Part of a small language model's weights: 2 heads of 64, MLP 640 ReLU.
Each number is 128 + 24 x the weight over its row's rms, rounded and kept within 0 to 255. Layers, rows and columns count from 0. Numbers have three digits each. The size before them is the row's rms in percent of the matrix's.

# layer 2 MLP up, 640x160, rms 0.247, rows 319-405, columns 80-159
109:135055082113141140142154118164179153131095141133157111150159108142122115122130150121129137172127138111125130132178154125169154147104125128127075163089129090126136083084126137109137142124067152108157086142146092133144132159096117145127131137
088:100161136139091112134109109153135142102106150163184117104119156136097095079096147142098132164098147129131143131177068153126108121095109114170127158143139124134114147169124105168103111138125076168134166066151155125128139103088095158113138118
099:128131149153147103125103117147139110120106136152122162127106110072144126099180090108117105124121147125078137126096114094121132123116149121133096139111124092135178125165079104138164115100114119142160136133102124162158126126116137111139118103
101:166115115119073161140110085163119110081146102173104103151136138113145158139122135116127147154120094120127139118095148068148182159151122145105188180095074077090123141124101109154124094081082132147122128141166145146147150125103130119162142115
110:128141177119127148108144106153112122118115115133103150152158167108107134099162112142144143130174146097189142132134131092107115110118107134136110102109120105164093097160129125156102122153076164118105150128162116120158180106116135075118141153
098:094136093158114053092131095150154108096151092101142094098124152105120104134122126153115108136104126133128130141122107099128154168105150150096134123123149102111106123086134157142108156110164102156098102089126155128141144135083110138128145123
092:138147116106112126141154118130133166137115099096153129135112133139116144182112142109148107145086128104078125111087085099101152118129147146106163175098114121171130112166088116123140118130152102147121128160170124166131107154127086158110113147
106:091116173093130149120121066128109102101169167108126107135118134160172124150108162165103110154111159134156154128119130104148129124152176130174089141153121126114140125114110154118066138119118124175091118123168131167157110111106139152128099094
112:128123146182106162098138164090130123160110126156144118166118143161105120086088190166124122096098137141123160132153094140120123111109141109130128077135133108128137144126147115136152076150084130102100114112185138164102139113099129168120131143
089:076134119111143109144181094092095128090130125164134111139148150124123128118165152169131123094113116123113115101150129083155129123127122119122125150122119092082184134113150126117132124151138122123147154161098150149149142142075145172110101142
116:108079136141148136116107150148143164177134172120174099126165110150127130138114139125101138099144119141145162143082118113149112140090101144148138155141133123082121141103147106141104169132133129099102141117116096135158110144111137106107120080
106:145119149120118135112114111146092114139174119140095132132167142140130164131193118111117119102113134121130084118136098152170114139101150123145126110073137093147123104105095121152072112133108114096118150133102179181140159120115139107119125164
099:128123130138099147121153103147138155131155182090119133136149163123166123134103136122147134123120110169130118127110083109106104148129109090123121133172091105108112160175112130184185132143104112177174110173089120145135101090115143120081104132
097:124159118098131144116122109170082114092145131131107077182119156126165122155167125125115155150116142120125118144146157126103157154141127135138136102088135122162125110112107136114065132085122123149109165138116140104149128154137120071172146073
098:098122155138139105112121122105088141174125103129132126140082148083157106144147108113126108111175164143095137109146132114127162147156145148109149146089170149146100133159113133092131141130145173158150109124126117100169139126162129122090140122
094:126137075105136130140104150128101095126125086115128117093107126146091140138161097118121121143121157166118131119121160121118143143099065148117147116146106123132124143131139137122098147084121138172133115116121139130115094084141102111179120209
116:108133166140127134091144145072149078144110134170145132117133106171134149124128173122106085117135149121139100110166123140155166101158134139150115118131171115133110093088184128103109150089074130104101115148137163141129152138129109141111095158
092:127143130098139119130095135135120136138140113132121133085119148150122099147201122111118110167140087122114113101086089132128167086135124163131134139121144120136122116101176092104087100129121131143111130129133113130109112108109110123161139139
102:114104127111109137153151134084121106143088150150120089133092118107112110163164136130099116130147137151143128144115109129154185153134104114111110115081140085123117173120128112122109111168148138129092157122133175154097122113152130123133168144
085:161162151164179138085156093109130153097136127130088158123144143166145091116119123167113110143101087121160149154135157154078151143119088126129086124130098134098086120150136120122151141102135098153126106121120090124113149133133133152154144110
096:138116124145145074155161169117129145116108151073118117152126135149115136163156118155144118121169077114114076159119120125133164160083150162099127134120090144091148156121106150121133090131138120162141143136088151108166111139138135147174101120
095:155141150122156088126134101091148135188151103139124180102152153133178089095155118120111144102148128131130099076123126120163130128143107136161128157123144140109179101181156075114103135126086069113124108145115123114131111167121145141145119141
102:153152141116125102129145137122153101111127114121127135158090137097114097146118110145117144145140152076132110127107129094135148152091159118132144154107116095133139135127143137111117125067102154154119150140081139100155124138129115133121145089
104:153132141126160128150145085105127124112078138067181094122122113067130110109137114155109096096129154142168109134125152138131164156112132100117126124077113077141134101121137097116107138154147108139118134101119173126101114120128115111152172129
099:129152122165122104118109147111093099120156142111116083156133142140107140106114073156149144119121093153101119176126047132124099126125135151114130114104157126118119137168094105131156108169166128128105124134126102153167124145142083098129139091
112:142115099125112118110112106135098122156133104170101153104152104153092131114082118171147104152153160162131141095133129100181122103126113138111183134142114094101137148113120147144119069135122147150093135130155122135114117137069111141154113116
105:145143087110130094097119125151159134139122126142112103133155153091102168134132116184114122141143141129157113102108137063126142108100166180125148084130100143125106102165117116107165102113140162128120130126150130116168129155109105109152147160
103:115099109140118123131101124124107137141116115125093162111107139122131110134104161107130150111146132131097173136131115101103124147120192147114153126095142113117140131164140127113122166114124120135073100140127162094173170122100099095113122162
103:124090111110120169103125126176100150133140118110143153176159110126162125130170137116127126129092142152152093119135150154176101131113147120130194156131098096127179118143118119132146096118144101142122117131120114128106102083120138131147110161
110:105127063106128103160139113166116105135135125189160104087130152137106109142127113143141112123092099144135128073127102107167120160140142141130110146137125150138127167108131132118117144137035083146149123080118192149151135172152113131142156138
097:115123118138162166135104102139112159078122128149114097166119144144142126142150133154110119126133172155109109124152117144129091113107126124086109149155142138137173143168120124120145153128104137088171079153131061132122129183120109110143121158
110:142123129133075102084114138122130095152130085117174157070113128154141100138136122149130121161130122164129100135108135148141104147130100156130118146138162112104134138128157124100138138115099100077111114135141105107136144146085158120096119139
103:145123114163130101102089155185099126172088158117098102119145102104133121142071133127131147181225156123137136129160112139149140139088145158130108159137091107131133147143111110115120131120130140118161127106135095117182101127130111117092145124
089:143102078140101114142139111115142108102149085121117105145139150178130095111114181109108150113143110121129096098090131100143095096153102116128172134156124111101145140143074151136093141186104121122132123164099122124146171146113123111131138109
111:107091145096115110135110115191131156121149097129126169139117119108129120144124157112166126135106124139131118140122103103110102153154146140100142140127137147119130111109127141105139140142076126111150132171151082146119164117106113125181144115
088:136116195091125112138128079137118148150156148113151158150157138110131136143124138148157130142104127177118106119128105094108106122120159112100119185164154117165144105127144080118169118117127135145128098108113120143131158171101149156139123085
112:144117150126116101118082128130124147121152161145176095118144128139125119150063151150098113116122166147086199133087125149131148166121092097122143130141111118103139135084113128122111153111126135090086122109145095132122118125118140188119134166
101:165130124114144185148091169153120132158118140102134135129157139104116124101107116080112084135118139123127183130123143115123163169109133154119069086157169118151142135130128132148140127127178137108108126110158175130101148156135152127119114103
099:165074117145128133100135109091114146141130164118099146114089121129110138168143124167133144100137132120108121134153122134171151150137111089176141131067150101121146111125146092135112154110144121075118129123117134161133100136161180153124178147
099:087102125142117112086121124128103132099117122136116098136160135158155088139067156152116108090143091116137105166153116111095133119097135153085096119175154100149128153127164147120106141095140142138107126124140155103156163129110137139106128156
097:113111136084126123107167145143124143119118143085129164145089170115137121109120166152151088122102129130113162143157119110101117107163127126129153140135134081108115159094120087116123109093158134121118116131114108153093157127106126147102143113
103:131150141088123167133066162157149153106130096146164111144103155116095113118100110109119118106154130091126129125072075140130137099144094160159119137129126114127133120143110116130149143085098141104118120133146118092148119134156124147110106118
098:121095112136157080126113135158114153089133101105092164101146136115115117113105139165131046164126153120170094125118151148108167105095138134144106136136170133134146087135128108137133132131093149134150107126110147133098094161115085127148121145
097:107107117099136111137154097166119096078125148135111085142148142119137147098159149133106095112161151169118130149156144173198143124141122136102168177103122158117087159137124129115131096144157191152127153100114122144107105119124141122116149132
099:124105137111073143120114101127117162117140122148105157125087142132124120147126157127129153148138092103139086143148117105144134112148144133136121159135156133137136126150136100141140111139150119111163155113091096124158128121104136089137140109
115:114135149129148136117123186091125127137090108079118132131113128117073133136131144120099150155130150142154099116124125101175166192138139139136134122130148131100141126099174114172167172137141122102091110135149140135106122121132099156122140118
099:133123107173084110121132143138141130122106099122112111138149152073145130148121150102159133081135121112100090140130154091134131113154118149115139145150195128116153178141175138106177132091134179148153128122144129151085154108139143127131138136
100:131175110131123131108163120124126123161149133134168139114135081131127135136128138158123150153128105093069102102145118132163139146097091113126102115142120072126124130140146123113096151147096122114153146096134192110154108164119078125114156091
115:137131154145098150094090128115083107081099161118130115122113161150116146153129092102094089134141127125101139136108171125125136127149084135143091124093130110104115143069107115139105094096159113110132075104109153116146165150126144145130150156
104:130122104109108107153159148170128121154070160121119104130171149143077097161103149118128100115175075108129135109134132119139139122142112141120129173146127066145161135097148152115119167095138103135154159122115131114134108109146157177130134112
102:136152171100145094110133109134092140104122152146121117138108120087145082106154119142097170122139142141118120145108128127146128184149068094151115122113097139071146151125083159109086105096107129107112138152104127147117141136110122138140143128
094:098111132115111124157148155136101151114077118141093095124114133085121139130099120146163100151136113100170129135145147073145133141132105108154107173160132151106108119134138129104090118090100170134174118150126108146104158139135087105147134147
109:096121129108122091114144112172122146160093144125139131136102157113130115100152119104132132114141141140086119120117129142139120147117087153147116152125130127152153156154095094138169137121109164137163120110129075105125092083122127131117104086
104:156119151103147099078152174144160126108072139120146154114138138087123136140145151172166114139129106145120114127142121142150124159118113150097139108088126090135099088139158141125137129112122121128143147131145143127100123174144092161081111153
094:119106117121118140156099133099117132124122136130100127116145135116121117139101133127169120130121098096094117129122090139137157155132134133116121138116085158119136109111139092107151148089182101118116130116128194158144125095135086143172131162
121:138114143144128126125074148148124140146142165123163141149158120120130088119092148150109169130162133111086086107112111140126121148141108112141122086111131104091131093095125125095130123135104069118096127127105115139122126127122135115109116155
103:148126128131142080132161138143133164121119128134131058142144175127108121158116121161142108113122127124135100185123140168192113127136142128098103159176127104109134135125173087162101157121116136127086126138109092160131120163132094151123144132
099:166145154152103134154115125123115111148134069104135201075122123154122124130110147123111136125153151109136127123146075083135127132141101112091152071114112129154152132121120145140139138137087102107100100114109136150111123142136144134150135144
104:110161115089121124139129100163142147135163104147111119139095077093112101140139125150113137145159108124121182138138111117126139157101131145127110147117111061134144098147120137120108171133117097178140119128110119147148130128145150117135120117
088:137142152121100126144132141104101138135148099130133124109127120151105144102121153138135104138133137118117163144087117124119104082111138151142098149134155136137106116099153114078155138141123147133117120100136114122137188103090137115123106106
097:106145118141128151128096125153131139105154134145148157112113090143090102129120167141120116141140164090109109118169158083152156138150123107111172140136130130138127095122054129110146100094097144108112165156123134143109136141126116096153116103
098:107130118092161140151108144083149118185153080182110138156148143169177064117141119111164096163116136109134094142144114146122124127082127111132113129119164142110130130131139123096157130135107086133185153146117094152131135109094126119141125144
095:128150159144139184078133129082079107115130116116129154126097162118111126112122113108098140131122131097151140112135116104169080147093102128146135119124159088126141128135165109172154129116146149134128158074125148100109167130138169147076112135
103:136097133155106112128127072125096146117137142118096117114108116088137078077072164131114124127140143126109124129122160155136128146185116109112130117108109141124118132098100142127154165119160089111091113118113145150137139088132159134139136190
103:167170105124129150080122191105147106095133113097121144155114137162118150102161110087096139137133152109138118144136147166161113110096123119075103139115133123138141117136153124123099127093099121111124128141111109125141135114139112126179116129
092:114140163140120112130145163149128162123110126175121135139127172120075120117141111121118097149104122099117123124196111121140095135163143141170094102141102121128125119150158122094142160113107066143033175105121179149117110124135142138123129134
095:113181131138099138103148085109147113125136108121134110152130088128144135130102137099112147172157099127098135104135134149168125100142101133119148188067140113151136133131128152070087127105102140148095138167101167149117130156126140096100105117
107:139102141134137128131083133153136117136151115143161131132146152110145129132153118099148168158111123109125119119141124118123131169141145077160093133115145123128123103125125126150125163132160159143097126116115116077153162125110107093128128140
094:098146097129135143124114129167173162157126103104155113148150122082172145078135142138123112138125112089089163097179143161185075124123091120138138148137158142116135091105161143129110078145128132100106136140133137134149071118110093135085164099
096:133117127128158121135150167146148165117093140116093136109121165113117122131150141138121115146153110111126108096107153117128164117125111145126134093158118070106144105186159125103149099128125154141131081135119093145123132154149146150093109118
098:133120143102111147148138108134109160069124155129151093134105118108148117092124146125172119130087125089118084133129153066128157111173153155134146123122124085088143098137121077096091137076135155067167129171152119122143157146065093094164128130
094:100153127104120111114134146159157153137108131116103129150126088098139101111145123137164106113162126132126156105126152128119143094143158116133109137112087131138166067136088174094129111149150138151109135141122125123138120164138154141151162120
086:147075120123117121122128088106113118111073076090146123125089184126090103154115157132119102118143117116186140118151111165153130156150131201126128096112135104140097177124148111096114137121152135145102135120098152122158107151131123127135132126
107:141118137103148111149154152099120060182124104092110116140128121103108120117153095113095128128128109128090126136141127102143125122132101142164122130063146112155125170117143106172130082111154167156120161102102144143119126139146171138113118152
089:155124113111087159085089089136131115106120144096130125152120121165157181119181147129137166129142136086133132158138138157146131142141080136102140168114160103130113124097172085127132133147089158137108150140104122082145091146108144118087104146
099:157149133108132144119160116148118108104074163135123110132138136112104142188124122130098160099138127121127100124132123102124124131137129108088120125152153109061128130111130122123105144122148134147110134179167061129135125140072107109133125102
116:125137176087101118158104130128185116147111139107109133149159140148081156107126138098160131117145127141118149109081118089113126126163143136120118145075148067115144136140133109147132092110112176122126118146120128100126088128102123093150124107
112:125129147133142108161167158109131128118122081152164122142106125099089100156161112186096110145124114152098127129107150122131122139105148105175171136111108131114137091129111084129137099174108124113146140086065160148142133154125116162106083121
096:087184119113136110085124138099116146109121125116099110108123109136121152128156113199120164128129172110139141136137108113150134098109118109147108135097126139116113111156075089154153155122091163129151145124106108136123142106079102086125109097
111:140115106142101136152115127145153135102141114142172099150150075141113168101154177137142133118118144132139091125125152170130138144146098149121186131126132086107149130119161092105093085134146185118107139147135110143120135095131107111147081079
123:157108131171134122142125114150144132110127111132158119101106125175070134119165154178100150158120147121172149140131139170123124113180096134105118123120113113120180136112170113151144126121120085111084126144115082131139173093136133125096164082
103:135120170112169133103112132104118142141085138061135098158110107081116127140116133127180116095143102102097098130100155142178162127107176129154095189114124122150150149094148107126102128138114162141113129128108157125113148093172115144159114116
092:119082160146092104129147141149148107110153118156100124120098114112123104143124153139100115129154171136180150138123122118097117175127096117131150111117140114145143147151128167106087138119132131153107120132166133143137065131150138137130103096
093:108145164106118117147126147103181120131157093122130125167129158137107163094098106132128131121110152121111094134155161117148153119120115136085119091146075102114140121095123134118126139086128143143121155140111147166154115117123086104119120132
119:110137127100110114095142128149117168102110146124095127165097137088141096135120111135139151128142156145091116113109156124146149157129137111145143118124098146081147139133137114129163108092122145153120101105121092099145144098145143102082095122
105:142160120147096148161097135107149149125133078151144154102119171123154101105097153130162125103109063131099122109126091117135129163115108130122159110119168103134128083093138090164144135138145111132154155155129107091148131128121133105130141130
102:120132161156142146122135089144107105149129129138154112144132123134116101102116149122109058141169144117210123127082111103145134110121137088094123116113102142135103071125134153122097115115119103108126150081070134175156117103138113126149102129
# layer 2 MLP down (transposed), 640x160, rms 0.0484, rows 319-404, columns 80-159
107:157061095101128169080111129133163146145121132151131125093171084138160113155141088114145115145108131146110133118126108111158128158154143112151095124114144114069161125126106164077122147149150101114173093093148126112155123173108113144127128120
092:091113125186124077095138094125115128158098147194138128124149086125110109086124089151127137121098172158121152147115112134119131126134134097122140138120113119161121130182107161131112117143116112148152174163113127170127131138126127131139120129
088:156131130153144146111139133143146114120127137188134164096108142107156160114118070147087135114126141105136126163167115105137156125110133134102119138170090143081122142137117104169149121127163117175138125125145143108104150131116145056161124090
111:144122150123125116137156127163135159116126122080139090121099129086139097153176163148097139156108140164107129111144166137132136156130153135122110114166080126116153112127100088146122107162101158120100073128129140124115121134141169138132170101
105:141122124123109165108127136116085121119126191121102152165122131127155157136133119150127087131140171098118122102159131112097139157142101137144066144090135113122096123147085118150113098103161201103078118161142155132163138122076166077126128122
093:095129116140130134096135164099145099117116129133102137129080109107138180152177145125156132146123106142132087156141120093175078156127144122066125166150140098105177173111108112158131134168123133145107110143131105141126199132131154142182124114
096:118118087101090141096123140130098127066180161114135093118119125117105136160141141125179148121162101110131110128133097135079197109141130158129133127137149109149115087135096187146112111145162115116169150115121160124126132130151120141126157157
106:141096151137139122138105121115150098145139108123185116087135127169166088128159156122146103102136148135154119121065161102098091103145102142134104100146145141115131127135118137087138171122120134178105139122133113125120105125116100150157153079
124:124156156139121117116136114120117153101088147143140099175149141150088156097148101128108088118146132138151158129086154166163165167165141098090120122122111116189106139122112151158118097125088090141115132122145112130121138087126123102123114151
091:109129174107134120124094128111104138118180091146109111136161118095141137158154097148121120133156089153134092103170192139133116125155107113126131166144131106158150136135109126171118135083121103150110136130193099133140134103136104147144109135
113:166095154138174174124098129128190127111128088155128092070134121128112156165117138115141174123177105107147127129110112140144109088123121181115149139147136151109104157133151154129144135152130087130101132100123111137099152138096131163123133089
100:099126136155128141108138127172128087142179148116123122108115162135120107105117149142145137127112149109145093162093119112184114124088142120138119121096097128120125164132136100103144072085185128143146121072120121117182131157144100117148075143
093:088149124093130086121144132159130145095113085115112103095093130115124130151169132127112154137126129134138109124088129111136146109134113145098114157150138113119110109088095148118117133120135121178103163141167115099185139133094132121174131098
084:111115120131099152119126131103137125108146143125109100143138142153103076138152151159144111118144099119133104137092153166148151129122096120130109118137106107089084114153173130113106140143131108130144084125130117148110078121157143101163115126
097:072131134116152116097140174100152158133110098132102128100120115179115139107128095116121126107082132159126118109163136175110114152158106183157127125079198138122110158128140122113120136109172140114137109118118179097135104114138107135100151165
090:108153150122123137126162121127151102132170078090161078140147160104113119148114146125083141097137150112126129103081141110125118129146118085113100083100133127138155117155154115173123094146121171133127179154127146108131102086090135119151105129
115:135119132112137146121128141112158111155110126148120155114164107139127140054140149118123105127120137150143125087131127125100174132128169136137118102109128120131139139117138131120178147104126102092117112127114178140133132155119108159128099147
087:091128124128179148127129129126124138108110129118165131146135154137178101110080092144140103152158134142110150103134124115159128128140144137128158146175118107127132111108097114122109121158149116109091069144131168164083153153108106121139108116
099:088129113104112107134151163101095141118133129141128078191084119103106129186151105106096128108129091160183097143115120156081166129119118121119121087121148156168102129129116131159101117117141137122138116187125136144133123129124153107099122129
088:125089150113116133119096190120138098154109086136153147121091132132105083148175127156147091131162132142119123122146139082154152136123135149113125106101133091138125120138147137089150102127151174206115155114156148113150116135086119133123092148
089:087130112153145087171105135158167153111146151083152134162106140130096111110154131115090154077115111149098130123108144119142069134092152135094121146136115108163106133143117162153133121097139125155123155195171113118159157097114154118151133148
099:115164144116137156171110076136132117158170094109062124125107116145134104138135112137080150127129113158166118146111095129132109104158162134164107166170124133156131092099158109131135110130127120138176176170118118122128092123085160134115162158
084:172108086120116146071073101138089138127133133136146131153173166132106148152140130162123105084147112126171192157119146178173147130120070113130093115109135155117124107130135134132124135171116112119104130096146135166130105135148136164126157154
111:151123103119134153156093131104146104102106157099120168158143100105157082124140110113141080115122152137134109081134138135150131156110167112176162080141153125135123085117151080143154124138158149119145146153115149170140119127114090113141151114
101:121140135135105167089129084143110096130128137117162142149070109127119192108174144138114094120118134105169125138092150146114129134103126133129115145119131158084099127135139135164131169074159152154140143129122163156090167126126135136149115145
108:118167126161131124145107155121155147141110080142124135097114160187117163130125124180101139123104172121124097093139093157162148136148118145118139116172105131120098132155116092136109099126174106130058103096148097122109084085104135139153134083
103:180136085097149155107179155156145103122153191096153114107120155122108144107108111167110110132135151103120108065107148127110135137092163148126140150108130171129135131141139149124135119141088122120136163095158120112151144105107157088114141121
105:115167147121147163123163172150144173124153072156111097132148119122097133095123135138121107118114113178147094152164156121100094112110102122080133094132124117117169124098086126163117103121102079170118151167137151112111126117165137105122127150
102:128137139117130095118191125164149140129148114101094102131180167125137086155075124128122167088116136140140119102176120129146110155128150132116135173091140148091114143115116135127182144157151116144109096098125128130132157140057110150141118159
114:101148125118176134133148162131151102142133165147149146089132142128067132122147107145140129107110118134094129113166120102144152119142110142115120141143161176162159114132129112117163147126114103098134107084132170092090140146141151073092142144
105:101053128114167145148147177107108080148125119191133130138149117148098115120150158111118097117132118121108112124132083117114170153120131108110118133150140136168164094136117134135131139145143121159128094102131150110122112157160117096148155131
104:141095130139109125162125153098130109146133104132102096112115105166129113106099089138137120079172152102078127100111109133148134147112130139163119124127143163133138131144133131101123135123088154085121106126076175100142128140150116114179092114
090:147149136149112194125154159151139120112102109097130139165098108077104134186118133148144129114117083163168116122101141100149135145099118119138117141158114148132139095167116128155104122176136122120082105113143121130122147132158110183135143121
084:124148119148117108103137150178141135113093122109140133133100085071081125147132129153125169147109156110121099135080095086100138167169152148111076130114117106147133108107082116122130098082127141161109155178168130125146109149115160124136202158
115:132129135104097154184113123137140086170132108125139131137135110131129059121163127105098132141105115141119142109100104093192106182136161134104150152106103086101107181161069166125150136091124128159079124148146136101149077153142133111125150120
087:114102111108134092133122140140115143137118093125119118101129115154139144142109116106135159087129105072145079154153154142116098144153056155131147131155137156087103119112138148145096164143176176141167090139174120114142134087127131078149122119
123:139110135179113113138125132117136112096115149127129126157140139120141112137106118134143141112184122106114165110115114134134144141135097133144099084140136079137135097102128144130133136119185112035113143106133161130097168130124155121115126162
102:141123114101115075119135143095164094130123066115122127126173131102127111155132101120157093093146064152130083151141112163102141110110150167133144147130079090079157124155110125157138109104143167162150135123125140160115123127112149153128145148
097:091115114172110111098123157142125109114124146085110151122119144185160153156089094162145140079142109105142088099139103118107149121150141175137116152091118153195114127130138146105128178117153129155151144129133131126155095091163138155137174123
097:117111114144110117095114121156087090097132115129109097141162090185135119113109174132100090138121139094156091160115151084139118134145116109119113134120134141160178101131128142130101107103126127130157124130123162111110156156168090110075116125
088:144104128090128085108126158137159164142149105105125098104125152124136143132113135093177146167135164122117107120150099152108125078171138105161141137114120102063162137140120157123092147056160152094144161159131103119116115144109134129116106144
095:134077122166136149092132087137165147133141104139120114114142113142145178076096188125129135089122160159153130162140131157130107091154097140132155113148093160134106143141173157142135127149093079171120138142143151095073104111087140102116118120
098:132121151114145113117139126167131133200124131093110186118111115136136161090132138159105125149138098138160109107114141144125112137102132126118111140157130135176133143142120144109117181114142121149168110121095086122141105109138131083136122107
098:104112163133121121114116095108134168160126110141137109126153127114133165122104089141093132092136162150112134130140115149114095156133133135090183125135118124134098133094090141151117138116134123151121126117129085175104143147128121157111150094
098:137151139076106113137120115093096169119204149134103110099093131124161103149144150103138164094105134142084163122084157205123083086115166133120093105137093137157157155119128137145115141130117147112156110156100093125139138112162119115114114133
099:148148127116111164127152086136123162175161148101091120126142146144146147103139137120154160100092142160113083114128134135112103136144132091058137116090150129136113128143072144142117120170145106186101143152149126108117109118113148111138137164
103:162143141158111125128116151126123148104114094143129086162115098116143110101159140108091144097141093139166106093172095142158124099146136170136161128122083155123142158141146106104136147106134141178169112149106120122100150130132104124135126127
100:110116130112114128122111113148119124151170162169126145156135126088110083151128083184154164137111129116147180132154158120075142144145168084137129143133105146165114137119144145118086136087130098101154127135109157154118112149132106081090135170
115:147088088163120137157116146119136076091094120141147152122147112120161129191127139118141125100132093132114113160136092069108123095164096117120131115148101114131156150142144091134147158167167135122142139101115131118105150130139071122128162109
105:118135154134110127127176141146058136097074120113097103100184127177130104139104116144146139088090153105140096128080117128125134089177105135159136125146127130115185103118158144176113155113123169105138130129129101168115081172155122127111124091
091:131148129142102121138122116132134085131109157137084094104140146152167108108126137167143133104134124122129141107174059156118134087128127074141110088122131124177137114126157141120101124111197095118121136121140117114131147112114106189112127115
099:118092085180109128067123116132125145111132099181117127121117119139136108113109131159108145130126193112079105101110133092111126120132152127136148177163130180143106160118138094130142125137109098124123097208116119130140159094153083157103131157
105:101114132156132109082160139169151095101136161141093136131130117108166155116151101103137132092119133156151192156125137058100169086118121134131125135138128143130130107126113113156083112123097085186135163170112152096088147145116112110133121123
106:132148181144073106107134157140123124110099145170095133120156104166105097091123129106174168103165124118166123173095096110088085116115132131116107123107148151155151072146125168125166182129120160112135135134114126108159128123135143124118131113
096:084149091142099119067108167134152117081179149129132131113168114114120132149157159102098170132139081122153119130138118096117111111120154131120102145121135065082171152134118180127114127139128148104177140136140098113099148163180139102089135119
122:138162136140089133148093124114115143121144157151133092123135129154146101157098123115138152081148119119112119128114155119129128125179109088146145101150102120126148116134120112119139061119102109150110136157122081143175086126095117104093151123
092:146151092151151133157129175115092082137123192188100146149103094142128091149073091116122137114125156148119118139129128121141123145133120097153093108101093110131173109118090143139081121116128113126114128143146149168104153176130151085158147120
104:145140135137120127139124138130156107125106163136130125123118127108112137129101159135141112127168142127154169118137090104118151144114120170098155111105057161192118161125134095140083153132087147176168129097095126082172103126152131098126138154
102:119135147138131082086094157090157139132129084110126163108118162100125146146147139145131162108122089138134160124136116137135095093139098110133133114125151089168156152093128155082141077110095096106186164163141104091136137138137163133113108131
093:117143090122122130142134156131160126116121160151114123102146117147109134106136140107138096162112144094067177156144158107103168108126105091130118149102113099114092164123151121149164123114152125155158127104142104143146111138128108138137095129
086:113125129175154154123172130120150049148128106169111105133063130169133132146119127133088137119122153179132098162151132125112104109147156116149095119136144131132141114150109127141144123137120128135146121128122107112140094144124110111097144127
103:125129105101129112148114126097139126137122081197073123112108148119096131118150127147171094137144133174068130148119125162134120139134155103140125107116088157144130100141168128128160140118144103147125166156170107127160149139146170111125146138
095:102150117124161122101129144126094126179112147137110152128154124102140103124138097143110165102126134151138177118113123107143099131109141108164130080151073118113142142129091144137109116134131187103154142140140117152133159123114123087154134140
102:176133059185118140131096186082130122150123117126084157184147154120113129149089152102140141151124144125139130142168097106120137157113132147115128143099127136122126108143132178101112139138136142139177148155118126122134118123118136113145108157
100:152137128166079126116170168165173104094116125078113112129140102113100101135104124114145138118111149113145116088132121091117133132087172125148170139118149164146125116121119165136104173152144110125160119122157141115168138121125144115113093148
102:154138125123130085092163108127082112134158174125109148140109086078070136079150139138123160100114115129112128114166136128120146134131154115145098142099134105109110088126129186124147142140103090135130128117073128134116134147177118139125123148
098:129147113140123139107152148097177110164130121103115170120108106116156167122078111133118118162108109147065112121146083146125164107144132140121112169120138124142102118122109129105156175120188124103108088123128162154148160111125181124154118165
102:120101168173125097109135161130126116099126166130161081129108138110128151097120171117153098119135114113085144106149078134182113114134169113162124164157103157157131105100125095137159159150140144126108100145165096152162166111124094126143097165
104:138128091151154151105156171201125107155138096141132119170120089106160133086146137132106115100132116134093138093124114129092112126135111079134121079146135104137089112113110156114168087132133155146133079131128140174163088120125113126124109072
103:071145097191132072134128108115102155123086169133118113128151128098138139080142124125132161143146113120141115100125111092115142134148130120107116109128131153156170131128115127152123145168142119156160180102116163130178132134120143104129158133
103:163089121102123181132105110099118137133162135107101077117080118120130105095135149078128146125117158128121154093125113133124114105128148157161106105111125102095149145149084141150107172130099135148144129133156118114176158121095137136150118137
093:087076104093108151146139164085167166113180101146095106116083121143144121140118122144148121131141107117128132177167140166102152122132150134151135091176152115109126113153169193120103115097136117140116108136117111119078132110143127120144124086
087:069099105101149142132157093115108112112141111171120161134115137129131151161130143093083135086115125171137104148161112147133122157141128164138108128161143105099120110131091130132111119136144121127195139153115118152149164130142136104150119129
107:071091116092117117180129160101136117111133067133129135121129105112103127123080132124160141120132139135147119154124135134160135150124116170101108148142101147101162161102117125159108107092149133109119115144113149139137146108092120163114170133
091:126123150169103112141133158132132138112117169151155091091122170134182145136118130095131165129170139105115168143100123151109171134153094132118131165168142154121133109076133141119173148162139124142104127105092154106122138143124091143144088129
095:133139125179127155125135147133146123138136173146140120111131111129138120151143190109135116124130124131120128106139126130082132135185137149139061169158191179142142091148126068145098130104101172105138159103115134093158153093144120133107130174
112:098125186089130178116083145134151118174131108131128127126144154188110174137113193131109145108132109133124103120133098146101103126131181111109102172138107112136087152125132104180125114145089147132105095105117115109111110129146093096144170134
108:107122098143141109134134135133145147137143131150137130104131091113157098164142145154113100107141142130155152137154174098145053111142113176132142084117143152159103110122114083165114123138103112134138142102127133149130121113097112088124115136
089:109105108134102148162117132094155107107144116133084102106091107113095147157145140122084133152100121114155124124114123149118116076147170095114138151134125150165136110059109148133132125088069126165174116110151108167148089115113125143128110153
098:091179144150113142150146143126117116143110176099158095122107101127131113109105140106133123152125133159119124126125099125158123132128152115180126133130127139134099145107116102114097139157131159152111119155161159122160137124129133170158119143
123:155118109149079091120123094134147157152137130128150136125125171148108108127171126144145090148137151136164121128088139130159146136112091088103119085128100164139110158157144127128123141148143131100097085122108147116137166104114111177135136092
093:133139131147188170120121113127091127138109171128101155132147167135137124111108119120110149083126124143131128139126121129068146119096097150130103202121145119109144166131151131097128170107139198127091113134135114112122139069147181089105137145
089:120126119169150126095127136142135143119143115089115140142072135124144153114152098152120112087136159133091101140123140140084115115111123150163124134145154098182104109138156101130129188136112093130135079153143094143125084125122108133135116091
091:157146126118167104151150146113184121137134127108165122121167160141121125077121134157101215157109108107171096129154102157102097102094110127146087117140117116092103119151127181118133158136113113086111180117092147120121126127123157170156119115
113:148124123125144146109129094135171125100157137115118089113121211131120126120138126131141137081140164130154141075096179111116158126129098138131126143159132120122089121142153138128146136139108067126109119150110131088143118119161163118106107112
101:145184165173116152124112139158147139095123123150163098120117096117151153178129131127150116090128129127122088119114110128157168151141122110108156157105135103128143123117166074138136079103143127142176154141115116100196105118121150108105148127